Each number is 128 + 24 x the weight over its row's rms, rounded and kept within 0 to 255. Layers, rows and columns count from 0. Numbers have three digits each. The size before them is the row's rms in percent of the matrix's.

# layer 10 MLP gate, 512x256, rms 0.141, rows 428-511, columns 128-191
101:085122156117106155100158117155126144119097060131168087135153110123125149157151109128134074127148122150168143131145135120128125149144170127129127132176092151117104143175136118127113148186106149
097:154117167140142168134143151108153111160144071163128124110146110130166134085168109123145111140098129129166113103130113108110136123164157080142151091183152112148166132120118065123173117173132091
110:134136119186133144146146148098168160121125153112130109080180121115164136124123137126156119124113108169171136120117172163110094100153136147109131124113090148092101138150128097122153150103137128
100:110133107161088169116144155146152163143122103145151082125152125138141080127167161123130133125163154097143100118133116117133132115116098116146153196084150127134112092099149158121127146110094092
098:155146100111133141135137125168126121090087125136091124153129110082128100152156106096120115079109115111146121131125125158121112099112160077111115147142104122126141109085143164159095067128162095
096:133150074159103140112147117064169104135148120137122112099146138150129184090128128123160125169120080130120110125120132136103111107134119170111131142108109123146120134102133127123112129109103117
109:151125128123158134136087170102158104161125102097147086133125138130167135098102129137156094133140129116116149154112117132139097079125136123172116098110108097156127159122134103083130139088134171
107:114141158141151137091124130137113146151089112090134138080158126121113121171139157118123108142164102126132127124133166137127105119092125134087115176164116103146135134125140111163087140138107146
104:162122139126111138144090117118142179144139166113169093145165140142165109107156126141136150120149133158106157086127115109161121139122121118141093157096129148108130138134131142128082125121110170
102:050144137124150099126157093105118158170108119141122086119221112142092151155116137086157144084108128112158123125146101112133162148087114145138139150103163147186112064146126117138120141086101103
083:127130171149101119107134120127093130093147088129137147158077094130165140201104137087173130035111117105146142119147152112132175101113142163111135135125128124160146130143169114090123109104110147
095:119150134137115127095107099141090155100093096146121101137109148153089145124116138153127180125152144088135154137118114121166101100163132130132131138102112101142133144100132129142191084122137139
103:082113152149130162079140130148169126172147114131113143101104146137152122163115148101114105138103092101118141132138148143136142144147102124111098176137167108201083093133153129134134121096122141
106:081118162081131109095159100195125115111134170115140137180128143175189140181139137126139127086107125113146125136144120132155156104108115096152149086146124124152123116135149151100132136130158143
101:144135145199123161099140144166169132111137162106145177142141136153095135158147130130147120128113124103176108149121070135114131142125149127096131073110113132166123139135086120095115105099166165
102:148073145109107166120092132136099096149139137103149139128118117189120107170121122184128152144163207116077104164120098116155108095136148131094142109091110117126093095111128187154153097138097158
106:142122144149186135124108105133173161097137110102104110133100146185113143071144118106186127121133133149127138097141148100102117128114122125103129127116148121103157156168064152121114119151177130
099:147172122129138110154110099139161127139109116084134142122151102133138126155102091146166146082117151094128169095095131148118134148105143123144104127096126145126140100168157134145103110127108132
106:095117130122131140099055111133155096113075117152125137132101070163141145173109136115084138105095157133150167115135143102157155174111104129156126147128141146139102113136156137130077111115140132
094:117115130128126134112157128099151114138127106117156094132134086109136117136146138158115140132119132105121136106135164086091132103139093080150154105127146134095125087133160103087146151118107134
104:164121145168101147136139093131144149134136139094076136161153103149108115150111127147164148125144084148149123110106135123113169117146111099148081172111110152150134171122138154115101118136138105
103:126169138150095165142183139134131115113061125112148096145167144118133136154127169080112120105151150174101097098097101109106116136084132152110114162125149132083195106154126133118149159124120180
098:117117174136138136130103110113177098087095135095147145074124096125162128129124116132127092180133110099109130157153132157087142143131165116099109092122143137142117185148139123144096152118120133
104:099119150141128157160120126129134099089130147131142136154143117131146122117084132184161155159122114094148150137140177150100158136151099100148127142128129124091102110141169142159112133148120164
104:144170118115130149139147177114131130142139141111114151115160105126108174081157172136128115167098120144148119101128167128153089081170108104145119097141132112127155154148143148128112150091115131
104:123147124130125125132143130107135096139102116132102104151162098135111173186148139112098128107142140108096115084144136113119146120116120105124114138142145112109162091150134070122116153114088182
108:110123104095123135146128137143153172097153106169134125098100118120143118168108074122111163149103119079084138108140128110153140145120105153111130107114142190154118079170089148112086107116072111
105:093122141156087109100135133124164110139113119147142104115117121154077104121132140141133125114121074142126145166085124122099117146147123117145118130121136145146102086132137112154065130126121162
104:143138172127122122095124159166164112117146097142139151143127131121140171104123125131125116155154095136179135124168152122151137106094131165062159119178100131145134148136107171150107134155129190
102:119129138145098145098152165132101085077145144130136120113121139193147151130177125135114093114109094105092163169115148140087147140125116115147101127107149152139151125101127151091117156150139114
099:116114122136123151103087149118121124146160134085089136159110125145145112114105114111144092144134152107121149154119191088126128097139136101134104183104099119082121140143127118131109097134112079
098:108146125128117137125166138121129096116127135115168126100118102128132146106116131133130128129113110121138127113158084127145133131151166146151117083146127122143169103108116127119135122129135134
095:161078098114176099168081136144141091198086106195160147139115088143136119179150138143095135136133108139120164102159120125188139113102142144093120114105120115144128107134133101160105124144146111
095:137091162153161105175104131136092148083096172142165101122130150118118120151099150155147170108087146124134133101128158115136121115112102133130107126126099172126117121120115114171140103138074095
100:133111123139105104139125167121101153128118125109208094119155149142123121127092168160110141118101141157133181140115123142112109097125109119138142165136163119155139130106170087112133120124089099
100:108095153143148141120113136107147094102112144083143124092109123142134139143124151140133139155121157141170207101144120141105135170164150145108101137120165118133103133128131104142147155083178094
105:119149140104099167150105096156103072123135129128142115118135149142149138138140109124127112137131106091140136121149141150114171160131133087121104106129112180162113080128093162127134134128117089
102:139165094118117090107103124128115107111122163117113137121130140153093171126165117137168143144106146157128165142105155107136098136147103153141169121152136100154119123120159105148108136117115159
090:154097143103136131143094146149154117117159132144145121149102112127130149153122129139095132147135123124143156096119137112140106113114120124112160134125101144114146146105059110157092123130160145
106:084107142137113109144075085104096115137101133134121098112156108085084106095160165157121160162091162105124162114170166122136139110152096120104093176146172125127116124073138092131142146129143131
106:103109198132111155111162131145075119146166131142161080115168079138149110145178097135171147128130128128135106159119099130091165119112155101121128127143126091168128121137165134109149163116110139
109:141145115135112121106149146091185147134131111183119128099164090119134175105140137132132134116111128136136149135176116117130103134149113103105088111144118139129089087132090140125104138126133139
105:146137144101115126125121117128134136122130150149142125082118082152100125123094123104145103120084114111092136137142130096189103089130099148162095118142145112165129121101175133118126089097107091
088:154110124139090133087161157145104119110104103074137146137147102156075112148135123180150113140150083137159132113051156141077140140150139135131165166104093161160134104135120113153113170147121142
102:132101148114103139152135129138169123146124128144143104151162155151121135100093144158182130148110128136163190152100124098090134136139161091144123123138139148132109112106116101120140125128099142
107:114143163149131091136117135138133139132135143144128149120152156120135149145120132109150146089177119102139118116120146119152126082142167105090130153128114167112153153098132124147118144099119155
099:101137159108117131115110126120106090163114123109121083119109133171084141129143090173121097149165108086105132120134119131150138124118148112160167127066119122125120140143145127135100107080104094
106:107143124147117118117162121156163064120125126149119075146157137157089133108102097143169116130154120122138163088102134146122125132100176113102137136151120122164129083164161147107105119085143120
098:135142114145082150168161182114102133117105067124135116168145100128166145161116152137093163112133137130105151150084106140094122137139162126088084078142114122136123137141122112123136144142131107
098:144133155141130199151122129138145159143124150132113145111143141144101113085160149117146114119136094126173174135099139111107120136085137135096126064120168172152137121152125172094133119142117065
105:142091120123137069136128087140143139109150117107108150090100070142093137126123166181105117145094147088100115140155164087151146108131134142098121081139161125164140123122126094119129075084149122
100:135171103148117125121168130105136128125097150128102130156163123122154139142113133094140138160105120092131145113129070134124122130168113111134138179145130174125108119113152130169093128115108092
102:092115134125122137078128121158161093131093157124156119122106098097124133096131129174108169157158111085126146099139167126101126144102122150120072122130118131155162122180092139143135128118116144
099:122143171114116158122098123121103090121123068111158109148164164146137136155076075109142129135146118100128109116132141087159153175156151127117114120165105162120162094135156122090131111134124126
102:138138135118144093135150147146147151172147144129157161128116110113165104092167131119122104156164113103130157118167116117171171136138143133118065191093173123121103089120130157148112127124121147
102:125099116068127129123125142185090157122089117155124137107146127155115142129136099142118106088164159148145155128084123133078140139131110098100130099125148139113135161102134082094134142102119135
094:118126102117149150164126136125139110088120144132149129101099141155122124130196123136133141130111058141157135165142095161158090157125119115137117152121148178127106152103128104149178144116115143
099:152111162136146128064112137139119138149129113138114128137152088156119125149130151132169134140073066117154124141095104135143135127126092104131089113164138139113103120127093149154105100115163161
104:159116128117103074110115151128142175147140106149142136167130121171128085146117135129153140108094132116137103103163112093136109174160110120172121109116156182133106105143115129130125127122145128
100:118113117145149159133128130127103138113107140169153148120179140143118120103096147138111146169111115099122107147171099150135104116118160123147079103150134145138170151169147129157130169130134161
095:158164124142135109112110152111123092129054133152137117119141144153117142128147096132134146093116135113104135079198085103138086100125123143126144097074125116078121167138122128149095130152118117
101:105109146111154099143168113130121092130136140147151136122164102128138167131128136096108145130162162155146101131182143115174070122151121098102126128095176162119166128109151135162132114113141130
098:116106128111099123147159168114144076156130131148155159137152139121120115147098137095067162122126137131145184158117104111125083120159108155151152155093151153132106113154100131161112111129131141
096:130114147146120131155131089112160187166118129123121119170119131134131114145135080087128128136160098144111159173095164096113109117088137114090167111084168162129166097081125157085148109139138149
110:151117112089093123125105140105148126160109113097106131096149127136143131122132152125116116176069166127154148152150130125182098117123113127111138148153117152130167117178156155123155104129147107
102:196154187145115120135121153141138103154110143118118125118096117150093111144136118111147084122103130116123140116121141123144109120118109143153124126149153144153138107131126143126133145147076136
098:151134105116133123167133120131163143170156146112153137140121156110123178122116118121123136116101116146113090161173151141139081157116112097078090116127089167167120133100143087136115120148105115
106:137123125154141140092127134115135133116118110137146108135164139100108158136155164137089107112099111149134146130178130214140092107040152108130134147141142119121149135135128097138098139108084103
096:174124168064119130091124152150136129112137148148130090130115138194096098124130133142098148088136109117143145128112113126121094133153150129139125118084113143143137124150151128121136145080111115
104:120088151160133146128135150109133131179123091115172120127144132090141116161127123131132123118107143099123138124135093139102115137101104146107119121106144104121117152101097132140121101107151138
108:169090157083088155133172121122168131138106160140113150110107152114140145164132147124086123169103110128113176100120108131121153166142134141112128108141141151144119071101111101098132114080144116
099:079142136129098125157119158113148105137119153092095138120200141098153121121128133146113075161134120143133147161200078160131120104181091116108129116160129126129127125082130100128165127063149101
109:133112144126091132161107142135184155115115119121127098130128161107120116166145123164142104098117116081082119084087085080136116116111142114160111089121130148133112142154093089123110103119134133
102:100121168103132151138112140142143102113155102078113097091137114135130129151114150110152171153129107070181118099088159124181138118126105110120084146122174137116163090137167091142138114108108108
100:087115140126113176130096107123150123164080115130104105112158184141160124188074089126144148103112083131115109134144106146155146110155137116158141155135106150139123112146157154139143129110102133
103:128088124152145135119121122138138141108119105128132143102118114133154145158141086130151147192151116072128180125099133149111162097133124156157120162159141141120133115133163126121149116078096158
099:177141092109118134100124130132154165096155098147102118127120157125174086134171147100147093149131103108151156142170148119163144127131088153129152180133112147122114086132134146108105153091098152
109:106112136116133154158133146122137118112142122109128115132094135115136121164112119145118085116117129099116133141163121078114161139099139089155174156091116123110121094104101138089131110149111118
100:136132141105149176127117136105142130136127113126127128111123117140155119108123121139133127104167128087096106096141092153087117113131105093135126131109153135126141149096111133162158132132159109
104:148116144089142117138145157091141123119155132199110183120151163117146130149141137136089136069136112127177121138152126165108158179115093118156121113102175094060144119143109095124138137151135137
100:121097133181157145062134064131111158125126101101126108136108161131151114147121084128104092149151111115119162109123178101091171063151122073099148082122106134111143126112156127120135141129096125
102:132144108138093131146130153171108125158121099118127106130123112137154140148149121078160108141102137152150126114123066153140114123136125105109128101134172135078155120125133146120165117131122101
094:113170079123114182112133158157141142083131108103158132100126155146107156153171130101133116146104115173114123112159148146115117124127139117133138154139131102094131106094097128129132142118110110
096:133136103149097159105125168099157097115124123170124108078145093155100083135118132078097121157121136137102147125145127107119093124124098119147124106158143147137105124167181116085124138075097129